config.yaml
n_layer: 15
d_model: 160
n_head: 5
n_kv_head: 5
head_dim: 32
d_mlp: 448
vocab_size: 8192
activation: "swiglu"
norm: "rmsnorm"
norm_place: "pre"
norm_eps: 1e-06
positions: "rope"
rope_base: 3200.0
rope_fraction: 1.0
qk_norm: false
attn_scale: 0.177
bias: "none"
tie_embeddings: false
parallel_block: false
init: "normal"
init_std_qkv: 0.0326
init_std_o: 0.0
init_std_up: 0.0326
init_std_down: 0.0
optimizer: "adamw"
lr: 0.00178
lr_mult_up: 0.675
beta1: 0.9
beta2: 0.99
lr_head: 0.00343
warmup_steps: 235
schedule: "wsd"
decay_fraction: 1.0
decay_shape: "linear"
final_lr_fraction: 0.0
batch_tokens: [16384, 32768, 65536]
seq_len: 1024
doc_mask: true
train_tokens: 168300000
steps: 4832
dataset: "wikipedia_en"
Each number is 200 + 30 x the weight over its row's rms, rounded and kept within 0 to 999. Layers, rows and columns count from 0. The size before them is the row's rms in percent of the matrix's.

# layer 10 MLP gate, 448x160, rms 0.0555, rows 394-413, columns 0-159
085,210,185,208,183,204,165,196,183,154,222,249,195,224,222,223,151,159,221,154,179,223,199,203,190,137,188,223,183,188,163,196,186,220,233,188,148,246,159,219,215,172,184,194,223,215,177,211,244,133,231,166,194,156,234,204,244,234,208,190,200,216,239,225,159,215,195,161,221,174,267,180,191,213,219,202,204,236,197,184,136,220,203,238,213,161,142,273,153,191,186,215,266,198,235,151,224,205,195,180,204,219,202,250,205,180,224,190,165,172,118,217,188,181,207,176,247,206,168,223,224,228,150,227,211,188,197,225,217,142,201,209,144,212,186,183,215,213,196,211,127,212,196,246,220,238,207,236,206,193,229,198,228,182,229,163,211,228,170,264,189
100,155,148,260,171,209,200,159,231,208,190,220,240,217,199,262,203,229,169,171,221,148,131,188,195,184,190,144,194,167,151,231,204,187,207,143,215,206,276,202,172,173,178,259,227,163,191,197,181,202,252,190,218,199,193,171,204,257,185,178,202,168,215,140,235,195,132,189,192,198,204,184,192,206,218,195,194,206,181,176,181,211,219,192,207,229,165,231,171,196,182,202,123,221,226,214,188,195,183,148,161,237,184,167,177,149,240,189,211,193,215,130,185,226,216,239,253,230,181,186,203,209,188,200,193,233,247,172,170,198,216,202,240,155,184,159,171,188,185,197,217,244,235,199,206,180,127,183,202,200,143,179,216,141,238,203,199,210,225,177,208
090,203,176,200,177,203,152,157,202,149,207,198,215,158,162,206,218,216,149,222,198,203,207,124,213,160,186,231,231,205,178,212,174,160,229,240,170,207,201,165,143,196,226,272,258,216,252,175,154,207,179,136,196,175,176,211,245,193,215,198,212,261,202,194,228,217,230,237,232,182,241,240,157,265,218,266,154,162,259,165,154,226,188,221,221,199,165,187,212,216,186,192,229,198,181,217,253,182,192,223,194,201,213,169,219,193,211,194,244,177,243,214,202,225,178,202,225,157,210,152,212,189,190,179,160,182,176,210,218,231,224,213,227,230,172,186,202,181,147,163,201,157,240,156,164,193,196,214,175,182,214,156,236,147,215,206,184,144,221,190,211
100,196,166,233,154,240,209,196,231,189,223,235,195,239,185,198,180,195,200,168,255,210,199,190,207,172,214,205,231,176,166,182,150,239,179,127,173,217,218,218,161,214,210,210,294,227,151,194,190,187,190,200,254,211,190,196,239,198,204,143,196,169,208,215,176,207,217,202,211,185,173,230,206,143,209,202,234,184,236,217,189,188,204,257,254,209,176,278,142,175,190,218,213,219,272,193,164,204,229,263,207,231,182,173,201,173,186,196,170,206,215,229,247,287,178,210,185,150,182,198,220,168,219,180,172,185,174,195,260,170,172,174,173,179,168,166,231,197,174,201,150,175,257,234,185,212,191,218,192,258,244,203,163,176,219,183,194,220,182,216,201
091,257,253,185,201,180,177,208,211,224,196,178,226,243,153,186,181,213,188,158,187,209,218,154,199,115,249,206,223,252,240,160,223,236,222,189,229,128,169,187,203,208,222,176,157,230,202,178,202,216,172,246,182,239,223,167,185,222,202,225,260,190,200,148,202,173,191,194,166,240,203,183,152,215,167,173,214,242,214,197,210,223,140,144,224,251,189,178,265,177,206,276,178,205,240,203,185,214,194,173,192,235,118,214,237,170,220,195,190,213,207,146,133,196,240,205,199,174,176,227,226,201,183,206,228,240,208,211,206,179,206,221,191,177,142,202,211,201,216,218,224,192,150,204,212,168,228,201,134,191,177,195,200,201,212,233,174,242,210,215,186
085,225,216,227,199,200,229,162,155,198,175,207,174,179,207,210,190,192,168,192,239,213,173,180,201,203,225,182,167,198,173,186,209,238,186,254,209,163,221,225,171,213,238,191,206,244,200,199,266,215,196,251,203,177,161,201,188,263,224,198,224,169,238,196,181,188,196,270,183,235,215,153,213,180,219,135,219,174,231,210,201,221,237,193,217,131,199,165,195,200,216,284,140,251,205,185,199,211,177,220,182,123,181,198,163,249,222,257,208,221,219,210,194,172,239,201,159,186,177,199,203,224,264,209,271,211,228,239,188,248,157,202,161,213,228,240,261,165,155,197,203,186,195,184,146,179,202,233,220,235,195,192,207,206,200,273,192,217,202,229,209
099,184,180,229,224,240,233,171,180,208,212,179,234,180,216,187,211,147,207,170,220,162,236,248,206,232,171,125,167,180,205,220,216,223,182,248,213,158,247,191,159,223,198,231,192,211,178,194,199,168,130,195,221,191,177,204,167,180,211,181,216,130,188,174,248,188,235,265,141,160,213,213,155,201,214,161,217,187,185,209,191,217,188,220,224,189,192,230,182,157,224,204,162,168,156,178,125,203,204,154,217,167,210,245,217,241,184,227,174,220,205,162,174,192,179,175,177,157,244,154,212,243,256,177,209,216,198,157,190,254,220,230,204,162,184,245,232,212,177,144,191,233,199,239,182,174,165,209,179,178,180,189,137,172,236,173,223,191,227,240,188
112,219,214,189,201,178,236,173,221,189,220,177,203,202,261,207,229,190,214,200,166,206,246,231,245,236,187,164,156,198,220,215,215,184,179,254,244,142,205,192,206,159,173,248,191,222,145,168,194,168,182,179,214,234,238,223,191,186,200,231,192,190,254,171,183,195,180,236,160,157,194,205,165,187,270,156,255,214,218,236,182,129,191,236,157,205,219,222,230,192,231,210,147,166,178,147,212,212,217,199,195,173,199,210,158,213,206,166,157,216,219,195,122,214,203,221,157,214,185,238,214,212,236,204,236,255,180,212,219,170,192,216,230,198,191,182,216,160,177,119,215,217,184,236,156,196,222,248,180,210,137,261,222,237,210,247,177,216,224,198,216
092,154,141,220,164,201,142,165,177,196,202,247,183,203,229,169,226,250,167,205,196,199,215,163,188,165,223,189,215,245,209,189,205,255,186,227,218,158,215,164,214,233,187,201,204,206,245,258,216,183,197,263,228,211,176,208,213,153,201,213,172,145,163,173,190,214,161,203,192,257,228,186,186,147,248,224,177,220,173,185,235,198,179,170,155,235,213,204,221,170,183,217,241,192,208,217,179,179,221,154,254,243,156,256,195,214,221,196,221,214,169,143,189,215,179,217,188,127,203,245,197,178,212,162,237,182,193,221,158,230,208,136,197,197,197,160,217,259,254,203,179,136,201,208,211,159,259,184,216,187,214,175,200,185,155,218,182,205,190,145,202
081,165,201,206,198,159,157,242,156,225,184,153,199,209,165,194,203,216,181,246,194,109,182,173,193,198,153,171,229,240,232,195,260,218,201,192,214,247,242,157,191,194,192,205,223,233,193,210,180,200,189,169,209,145,198,170,223,197,215,162,180,159,191,158,161,193,182,217,195,215,225,196,225,135,230,157,185,150,193,289,184,177,226,225,197,237,192,192,222,196,198,163,187,207,167,168,207,210,216,232,182,198,164,140,158,219,210,226,192,205,239,167,251,177,176,174,175,144,204,208,188,182,167,197,146,167,132,159,217,235,224,198,213,191,210,222,221,175,210,189,193,182,219,201,238,144,222,204,232,262,219,250,215,188,206,186,192,197,227,287,223
095,180,189,205,183,241,188,152,181,136,178,218,204,221,279,209,171,229,183,157,178,220,166,179,252,284,173,195,183,209,228,179,155,184,214,190,226,200,181,296,200,239,216,184,192,186,195,186,274,159,183,238,185,214,240,233,189,183,213,183,199,192,169,223,187,191,160,219,194,224,190,162,222,178,219,152,179,196,234,185,182,236,163,228,234,201,188,248,241,189,222,266,220,189,173,201,146,230,213,156,190,142,197,247,219,223,208,227,216,190,194,156,177,195,270,192,218,216,255,167,203,200,166,149,187,195,190,225,256,206,172,173,169,200,170,195,177,233,165,224,216,175,196,194,187,207,213,248,217,197,225,219,217,165,220,171,185,257,238,229,199
090,196,174,204,204,137,220,122,183,173,210,183,215,195,193,178,219,245,205,190,209,167,240,213,171,171,179,235,230,175,156,168,189,207,167,149,234,208,197,214,146,209,126,222,195,234,206,158,201,220,163,203,195,231,210,251,245,197,168,193,218,237,203,224,212,223,188,189,198,200,227,197,203,176,150,167,230,190,172,163,243,157,246,199,215,232,156,203,186,193,226,198,265,221,269,191,198,241,196,198,194,219,166,193,201,203,171,218,225,236,173,222,173,296,211,229,204,181,185,198,160,162,256,227,191,162,197,193,193,206,151,181,172,188,211,274,179,291,160,168,187,240,181,209,219,180,230,204,160,190,212,243,170,166,190,189,200,185,153,201,189
101,188,152,203,178,234,214,195,221,185,204,177,181,187,185,185,156,191,187,153,221,167,227,200,193,198,169,215,166,211,156,252,291,222,202,258,200,216,175,151,215,209,179,170,256,204,165,254,228,185,194,205,179,219,211,165,219,281,157,171,233,172,204,229,171,209,157,192,195,199,220,243,225,226,238,168,216,182,170,208,217,194,209,229,191,215,288,183,137,248,223,186,192,219,164,241,159,176,222,203,200,165,114,173,154,195,231,194,191,165,180,188,152,197,161,252,169,221,203,202,206,202,180,209,269,200,240,187,153,258,193,182,196,177,202,252,188,159,187,250,181,200,198,244,206,236,188,200,181,175,203,212,180,218,233,188,210,193,218,214,212
100,206,235,180,222,153,261,191,225,241,230,244,200,188,227,189,219,219,179,199,117,216,170,170,172,152,167,206,203,231,232,232,197,268,187,177,173,216,226,246,203,237,189,177,205,206,186,184,217,194,145,206,217,251,227,219,219,192,190,189,181,180,182,182,208,181,175,206,251,204,236,191,208,190,186,197,216,197,200,209,237,230,158,198,213,225,176,239,240,254,179,104,243,191,216,238,158,197,290,205,208,224,182,170,240,214,212,174,218,234,181,202,178,240,201,192,191,168,205,167,246,196,195,187,215,196,189,175,176,247,136,228,220,189,192,184,203,180,166,234,233,190,225,190,123,218,202,174,186,180,172,213,160,148,190,192,155,198,205,116,240
103,260,208,227,194,196,214,207,207,185,178,170,194,259,249,213,214,170,148,207,255,229,163,207,178,234,200,195,178,145,194,229,161,254,178,192,141,215,218,189,175,190,195,222,201,175,133,199,155,142,193,202,241,206,174,177,207,247,163,219,215,177,210,219,185,202,226,233,191,227,158,228,204,216,193,176,245,223,197,192,148,205,208,194,243,196,203,227,207,220,223,226,183,231,223,202,205,223,161,171,170,244,202,238,229,162,185,197,184,205,254,186,204,156,198,167,202,214,210,149,224,222,201,212,232,231,188,141,285,227,135,187,225,185,206,221,126,189,245,139,214,263,268,190,211,223,200,228,204,157,182,187,192,164,209,179,231,175,184,165,170
103,187,211,173,195,202,175,186,185,224,225,266,212,198,204,220,212,170,230,199,256,205,209,213,153,187,127,197,200,218,182,228,215,250,199,171,178,168,148,184,217,181,243,169,225,201,167,194,197,224,194,229,189,170,224,203,247,238,194,204,221,173,236,217,187,149,150,192,242,209,204,142,157,133,161,232,199,201,194,234,197,179,213,128,205,194,210,190,140,169,173,207,179,221,206,247,221,212,206,224,216,182,231,182,231,152,235,177,210,262,240,202,127,180,172,215,178,186,216,230,190,230,213,221,214,212,175,234,159,125,231,233,227,188,145,175,192,210,204,200,175,207,238,254,175,207,119,218,168,168,247,193,206,199,147,160,243,195,206,210,206
096,177,185,161,214,202,191,207,199,232,185,183,173,268,277,213,190,288,147,196,234,247,185,211,197,183,184,177,189,195,170,144,192,220,191,205,218,195,225,217,183,196,185,238,202,228,112,177,189,160,143,157,288,210,209,207,218,193,193,188,213,217,218,196,238,221,200,202,142,172,219,211,251,184,240,173,256,220,226,218,193,177,240,168,224,228,200,238,171,169,217,234,196,231,205,191,125,216,242,203,189,243,225,216,203,221,263,162,177,189,142,192,154,200,179,187,179,221,177,230,202,214,210,183,189,175,197,181,151,203,180,212,197,156,177,168,229,189,195,221,214,185,167,230,234,199,190,227,219,183,220,211,148,250,178,261,244,223,223,211,208
104,168,188,177,197,167,170,148,170,205,231,147,216,251,201,241,208,214,202,167,184,219,222,198,165,237,213,159,179,198,179,185,237,138,210,158,175,166,186,210,136,217,193,213,188,166,229,230,208,188,176,230,233,213,220,173,227,230,199,242,247,226,216,224,214,184,187,189,217,206,183,212,207,189,188,158,219,182,164,219,201,167,172,179,229,246,163,231,190,184,196,137,203,228,163,253,221,254,217,195,184,228,174,257,189,207,222,212,191,210,179,210,198,188,205,202,220,265,119,211,247,249,182,168,200,123,194,192,197,172,158,233,196,132,197,175,242,213,223,123,169,251,197,209,166,206,165,231,251,163,263,221,192,185,186,151,186,202,208,190,198
114,188,162,211,190,156,209,173,208,234,162,224,169,182,228,236,226,183,193,210,208,194,222,193,209,190,183,140,160,187,240,199,227,216,229,190,235,156,203,188,245,168,220,221,240,195,182,197,168,197,191,230,200,209,148,228,204,225,155,186,190,186,267,228,210,221,205,256,176,201,171,186,196,197,193,187,253,130,142,238,163,114,240,205,159,182,190,222,176,218,232,198,144,166,215,207,231,228,251,224,196,192,142,168,223,168,236,211,181,201,161,197,202,190,193,223,223,234,180,200,188,276,212,212,182,183,167,177,207,197,201,189,156,178,194,122,252,183,206,214,236,239,219,266,128,163,160,200,162,195,188,207,202,201,206,212,247,158,159,183,180
101,196,158,162,183,204,216,157,152,254,213,185,252,226,250,207,214,228,193,231,224,202,179,221,252,164,229,215,185,179,152,222,109,154,253,142,191,147,188,228,264,164,216,227,227,214,171,197,187,207,233,208,173,185,160,194,227,204,187,215,138,177,216,201,157,130,243,194,216,210,219,197,205,192,214,158,213,185,214,220,161,204,227,218,188,220,179,231,201,184,205,198,179,190,212,200,187,166,240,209,191,204,215,204,129,194,192,234,103,202,181,178,188,211,211,192,212,189,233,213,175,270,230,207,233,164,215,177,231,196,157,227,220,197,212,175,211,138,196,185,212,186,252,238,191,253,203,221,235,207,264,201,160,200,208,220,166,202,173,168,191